From a checkpoint of a small transformer trained on Wikipedia: width 160.
Each number is 200 + 20 x the weight over its row's rms, rounded and kept within 0 to 999. Layers, rows and columns count from 0. The size before them is the row's rms in percent of the matrix's.

# layer 14 MLP down, 160x640, rms 0.0592, rows 0-25, columns 384-511
102,201,195,199,188,180,215,214,196,202,263,182,235,190,197,209,188,197,160,172,201,196,228,191,195,196,185,188,223,183,194,212,198,224,183,175,198,186,178,203,200,185,186,184,224,190,191,195,170,167,172,192,181,176,200,196,231,170,197,161,187,177,215,214,226,180,218,204,202,196,219,204,201,197,200,205,209,206,210,239,168,182,195,204,190,203,209,200,192,184,227,228,196,228,154,179,207,182,187,190,208,186,207,232,222,219,189,229,183,223,222,175,187,216,193,206,217,208,166,196,185,202,156,179,208,201,174,194,188
098,212,170,189,232,173,210,185,206,227,211,201,255,214,221,181,191,187,169,199,197,187,194,187,193,217,184,193,161,194,195,183,212,216,203,227,196,208,190,185,165,222,182,187,230,199,203,205,189,194,227,212,169,209,194,179,151,162,218,197,189,189,181,184,219,234,188,189,215,186,235,178,209,214,218,191,212,182,210,196,216,216,199,166,191,202,169,223,181,165,171,162,187,193,190,176,170,186,173,210,204,204,226,162,209,217,193,209,182,188,215,199,206,218,203,173,220,201,177,220,212,169,191,211,204,217,193,213,158
101,178,201,192,178,171,195,197,215,165,196,157,204,204,226,220,210,189,186,178,183,205,232,189,187,225,215,185,185,183,199,204,196,202,206,207,193,186,162,199,221,219,213,197,171,186,213,178,215,190,184,211,213,229,232,182,156,193,165,226,186,233,195,217,179,167,199,188,209,225,197,215,182,187,221,198,201,205,215,188,184,214,197,202,195,224,205,175,219,209,210,165,256,202,171,171,214,208,203,191,212,162,188,193,183,189,196,202,210,205,198,195,212,190,209,198,227,223,214,186,178,171,196,192,185,196,172,216,228
101,205,219,210,203,176,211,226,221,233,226,198,221,195,193,198,194,145,191,234,177,182,195,192,205,177,192,179,198,192,170,189,218,224,208,222,211,212,159,184,254,209,235,171,220,189,210,180,194,231,193,183,170,206,209,225,209,178,175,195,214,211,209,194,225,204,209,211,181,227,218,203,184,196,222,197,189,209,223,149,207,172,191,190,189,167,218,200,216,199,189,208,198,168,169,222,250,213,229,213,231,201,229,189,218,180,229,195,163,200,176,186,169,206,203,173,204,180,185,198,169,211,212,203,200,201,203,216,197
101,210,191,187,233,235,212,216,216,203,252,212,180,241,171,183,197,221,182,223,188,181,176,211,197,209,184,181,187,205,210,238,203,215,182,178,184,185,190,207,197,177,179,223,179,187,197,171,182,204,189,205,195,195,241,229,184,227,184,174,201,184,169,210,203,180,195,206,218,215,205,177,194,158,206,195,192,207,213,220,214,241,212,208,227,173,228,259,233,225,184,172,236,219,217,197,213,206,244,195,184,151,189,167,205,184,185,245,202,195,196,230,194,193,195,198,210,198,202,200,191,202,168,194,222,166,214,228,169
101,218,178,195,232,186,157,197,191,194,150,205,213,183,180,192,144,198,182,217,206,207,204,191,178,207,200,191,172,226,207,201,221,210,213,221,236,214,191,194,184,199,201,144,197,207,190,244,237,222,185,210,188,196,187,216,202,234,203,191,225,209,183,171,224,242,189,182,231,206,170,176,184,185,135,214,212,184,225,203,239,217,206,212,231,223,210,209,209,194,219,209,196,203,184,199,185,185,193,194,188,186,186,224,193,211,186,244,200,192,179,204,204,236,189,176,192,203,167,185,189,217,189,217,215,202,209,195,234
097,226,204,177,213,213,200,224,177,204,205,166,161,224,210,205,173,196,181,210,229,226,213,205,215,191,170,210,172,176,219,251,199,197,202,175,216,203,185,213,179,226,220,215,221,213,216,186,186,186,186,207,242,196,187,198,195,214,177,208,211,222,195,190,237,207,197,198,241,195,206,228,210,195,200,182,237,182,244,199,197,225,185,196,237,204,179,212,197,172,238,204,173,173,204,172,208,190,186,202,186,209,238,228,234,171,221,194,182,226,191,208,193,183,173,174,188,162,172,188,193,187,226,179,219,207,178,186,206
097,204,186,221,182,215,200,184,193,179,168,183,192,232,148,229,197,170,203,165,207,188,195,238,229,179,213,200,187,168,179,214,188,177,192,190,191,202,200,177,195,203,167,202,246,196,216,194,193,230,163,223,200,176,200,191,214,211,193,207,224,200,204,196,172,215,199,206,172,242,169,210,178,189,176,181,184,232,159,201,193,229,208,214,204,173,195,181,201,194,221,155,201,203,202,188,177,189,223,211,172,225,179,213,218,190,204,189,190,198,229,195,237,224,191,150,201,188,205,203,195,192,234,199,185,196,161,208,169
099,195,179,153,172,218,232,191,206,209,157,214,221,185,152,199,191,158,182,161,188,221,202,158,194,216,191,209,214,215,204,206,187,181,209,221,227,192,190,204,213,199,226,182,188,211,181,207,206,210,210,189,188,179,189,167,180,216,203,208,170,187,180,200,249,227,176,188,210,199,196,188,211,241,184,182,178,217,196,194,214,202,190,228,202,222,196,202,221,217,207,178,226,189,228,186,178,220,211,198,235,200,212,254,225,202,208,205,217,204,175,238,170,180,181,217,218,196,184,190,239,207,241,191,179,200,236,165,229
105,199,239,198,178,183,264,218,198,193,232,191,196,198,238,207,201,206,228,208,212,187,207,184,195,190,208,184,227,215,223,219,179,233,205,198,242,179,189,185,216,234,184,214,231,186,198,219,201,216,233,198,215,167,170,178,195,216,181,175,205,214,179,219,192,203,233,231,206,189,192,204,187,244,213,240,179,190,209,220,188,195,210,204,201,228,162,200,188,208,192,213,235,206,215,168,205,195,159,179,188,214,193,209,187,192,219,214,173,224,176,197,223,192,218,222,194,235,216,215,171,174,194,261,161,183,195,237,194
093,181,210,202,152,215,221,189,204,213,178,198,206,208,196,192,204,210,177,187,205,173,195,233,173,211,218,159,191,228,238,219,180,200,181,185,192,210,224,190,190,192,162,197,170,176,199,187,205,193,224,183,217,190,211,152,215,175,197,199,202,209,207,197,164,142,201,246,205,218,196,147,220,202,168,189,218,223,187,186,209,174,212,191,203,208,196,192,156,176,182,201,220,172,199,210,214,190,226,167,179,204,224,194,195,238,183,167,189,219,221,228,189,248,200,212,173,241,201,231,209,187,238,202,206,171,182,227,211
100,198,182,180,209,209,205,178,248,191,201,187,184,236,198,224,178,209,207,156,181,180,188,207,221,218,204,215,165,206,180,223,219,184,153,231,213,209,195,222,204,238,204,178,180,190,190,178,215,190,240,208,197,205,193,217,201,199,176,202,217,246,172,200,191,218,184,189,235,157,180,168,192,221,189,192,199,224,215,166,221,227,182,207,218,181,221,182,235,206,170,202,183,212,216,182,197,231,199,193,190,231,200,210,210,184,205,156,208,221,188,187,206,228,186,218,229,200,193,197,160,185,204,227,201,165,192,180,235
103,234,172,221,213,223,186,208,202,188,205,178,187,203,197,190,198,214,179,183,192,203,208,173,190,184,196,212,248,175,182,207,212,227,204,235,188,199,203,232,176,208,188,210,177,193,217,231,186,255,182,192,214,231,199,215,174,191,215,172,202,183,204,189,216,216,267,206,224,226,215,207,193,168,186,209,185,221,172,228,202,195,206,185,168,195,201,203,227,206,200,211,205,183,177,238,205,208,191,206,194,229,186,220,199,185,209,153,196,216,196,177,185,189,212,194,198,225,152,215,195,172,151,152,219,201,182,214,199
099,180,217,199,172,243,190,230,191,221,220,193,200,212,209,197,186,214,196,193,212,251,187,160,190,200,204,186,214,188,229,231,230,203,196,193,222,180,189,231,218,213,203,168,208,197,218,201,193,219,230,223,211,221,222,197,207,193,203,237,171,182,234,223,177,198,202,230,153,203,223,219,204,169,181,217,204,208,182,204,191,191,155,211,206,196,204,205,177,183,186,220,207,190,185,168,212,173,167,198,200,208,180,211,217,197,204,213,213,207,190,173,222,214,200,230,207,166,188,199,200,228,207,196,220,213,192,158,178
095,183,194,207,195,214,212,206,194,203,226,201,175,198,192,181,226,213,172,229,166,195,213,160,228,192,231,186,223,185,226,197,214,213,211,206,211,190,158,217,168,179,211,207,233,206,173,211,210,191,200,185,219,191,207,217,205,194,215,192,206,213,169,170,219,187,186,167,188,195,221,208,209,197,185,176,222,179,188,196,225,187,181,207,184,224,202,175,216,210,195,185,216,194,192,209,156,208,198,214,234,195,206,236,236,207,184,208,201,199,196,182,210,183,186,177,184,229,246,219,208,209,214,198,175,157,237,233,218
099,242,220,205,170,231,208,203,219,184,193,203,194,219,210,209,249,188,210,183,202,186,210,230,183,182,172,226,185,185,193,204,201,222,224,181,185,186,224,213,163,230,205,187,185,181,157,187,180,170,182,218,210,178,190,171,157,196,208,207,234,191,184,234,176,204,212,193,179,194,210,199,204,165,194,187,184,194,188,218,193,200,203,196,189,237,160,194,204,225,211,218,239,182,202,177,223,204,188,206,184,201,211,221,226,175,219,211,228,227,202,198,217,199,215,151,183,168,161,179,224,218,226,181,226,220,232,203,220
097,177,174,211,212,189,192,229,211,185,187,195,216,167,208,203,214,238,192,199,187,223,222,225,183,192,196,193,235,184,190,182,179,225,241,154,197,207,209,239,215,186,197,247,255,234,175,216,237,194,198,191,172,188,197,203,216,207,215,186,179,202,198,208,239,193,184,178,219,219,239,197,183,176,191,191,172,217,206,193,184,210,174,246,208,210,179,185,202,203,175,190,231,207,200,128,200,214,182,178,207,180,197,179,217,192,231,183,195,201,171,161,199,201,190,177,192,211,210,204,209,213,198,220,200,201,237,193,197
101,196,174,170,201,245,183,213,186,186,198,211,184,205,228,222,207,199,212,198,197,212,208,239,190,192,210,217,194,180,178,195,184,216,196,216,184,192,194,180,270,210,190,170,219,224,182,208,171,229,201,173,204,185,188,232,175,206,201,190,213,171,197,194,206,158,238,216,181,223,205,197,196,208,152,160,200,204,233,206,228,224,167,151,195,172,233,193,244,191,183,184,182,185,203,165,204,202,236,194,206,194,216,194,151,182,219,208,212,183,206,156,162,224,193,219,212,205,189,187,167,198,176,198,213,192,236,197,201
102,212,208,183,204,200,224,204,225,206,175,200,208,203,191,203,208,221,170,200,204,215,219,219,210,193,197,225,208,206,182,246,242,197,161,227,182,214,202,215,214,187,197,175,206,201,233,199,196,225,214,219,170,208,222,203,230,202,187,180,151,168,207,126,193,199,238,197,164,233,244,199,213,180,192,210,182,196,226,190,181,189,197,196,176,206,193,217,164,190,207,168,206,200,192,198,219,218,227,216,203,202,185,194,182,244,214,193,202,211,184,180,207,181,170,203,163,205,227,218,156,209,186,216,197,216,192,171,200
098,173,207,160,247,178,225,205,190,218,173,165,198,186,208,195,192,219,173,224,215,190,250,174,228,211,215,202,192,214,228,149,221,208,188,215,214,191,191,211,214,186,211,214,212,198,205,188,193,180,197,181,157,208,198,196,219,199,163,204,194,195,223,241,204,229,217,206,206,250,212,198,176,151,219,165,205,209,210,193,204,218,188,230,230,180,197,220,220,216,203,186,160,187,204,141,203,182,195,197,236,215,200,224,175,237,210,205,167,218,187,212,188,180,182,223,225,192,222,193,207,237,220,182,221,158,207,194,205
109,205,181,209,223,233,226,202,226,200,178,226,219,209,220,232,221,212,162,212,220,206,234,191,203,205,177,203,186,193,215,220,201,181,178,183,184,181,193,210,185,207,180,201,188,228,179,228,255,179,191,192,191,207,219,191,215,218,191,221,175,197,234,191,193,197,192,214,187,184,188,151,203,222,196,237,166,203,182,243,191,193,179,181,208,217,232,198,209,196,203,210,196,195,229,202,207,207,213,207,200,204,190,201,212,213,176,211,185,196,214,233,207,228,227,191,230,182,219,190,188,187,170,203,191,221,178,206,233
107,203,199,176,185,198,173,203,208,155,166,202,169,185,201,178,176,214,181,200,236,180,179,178,222,155,233,204,185,181,237,179,208,205,208,197,258,210,204,215,189,198,194,180,171,197,203,207,209,203,209,197,196,237,190,186,195,200,203,173,225,189,226,203,209,197,184,215,197,202,189,200,196,187,217,215,228,248,194,183,207,178,199,184,177,193,234,155,194,197,220,200,186,175,181,175,173,188,208,204,199,173,191,223,198,158,189,179,210,184,238,169,191,211,187,159,205,174,178,203,218,182,165,192,209,165,185,191,204
103,172,185,211,171,233,199,176,212,179,173,195,214,179,175,213,195,200,202,206,212,201,225,204,203,214,173,176,237,206,198,189,201,213,216,239,201,207,196,176,184,225,242,186,184,218,200,187,189,171,210,191,204,190,198,203,205,221,197,200,226,212,213,214,218,228,206,188,170,238,210,182,215,220,174,207,201,177,184,210,174,218,162,180,209,213,206,200,198,212,190,242,262,183,183,230,211,177,187,182,214,155,229,232,209,235,212,211,192,219,166,193,165,165,199,183,211,195,201,202,202,204,207,191,199,217,189,214,216
098,196,211,218,205,160,226,200,213,233,171,181,190,184,206,234,205,214,184,225,205,228,206,180,208,167,206,188,191,166,218,180,192,192,198,180,195,189,170,203,182,188,193,212,204,172,190,266,163,229,200,200,223,213,187,204,170,195,210,194,183,214,247,195,184,212,184,226,204,203,184,223,173,202,185,206,239,186,190,190,171,195,213,193,180,185,221,193,189,205,228,220,194,235,234,222,204,190,224,196,210,199,183,156,164,215,185,192,192,154,166,210,172,191,214,223,175,209,197,201,212,197,193,214,205,178,222,200,172
099,212,210,174,194,221,212,225,226,169,212,184,174,193,221,183,194,187,210,220,200,261,188,220,199,213,223,189,196,178,173,188,215,214,192,191,193,210,175,221,185,216,163,180,236,205,163,212,185,221,165,169,209,218,189,184,221,227,196,193,171,214,233,197,195,152,200,177,196,193,230,190,241,209,152,162,186,202,162,200,210,253,173,186,199,169,167,199,171,203,195,181,226,225,197,171,206,176,203,212,196,175,184,186,166,212,174,192,187,169,199,179,196,241,204,205,186,215,240,218,196,209,198,185,206,213,229,176,206
106,209,215,212,248,205,202,189,215,197,217,224,201,190,191,223,162,211,219,202,185,154,236,202,174,183,200,206,184,193,195,192,221,210,235,179,237,216,227,173,190,210,195,167,206,175,214,202,209,172,185,165,212,159,212,184,195,201,209,191,210,196,184,167,228,178,208,190,186,191,236,212,218,163,196,198,190,180,173,168,187,200,182,200,233,197,201,205,184,199,177,187,187,173,205,172,210,180,197,191,176,191,226,168,211,161,165,176,213,188,214,187,190,186,194,173,200,221,216,200,208,217,200,189,198,204,187,233,183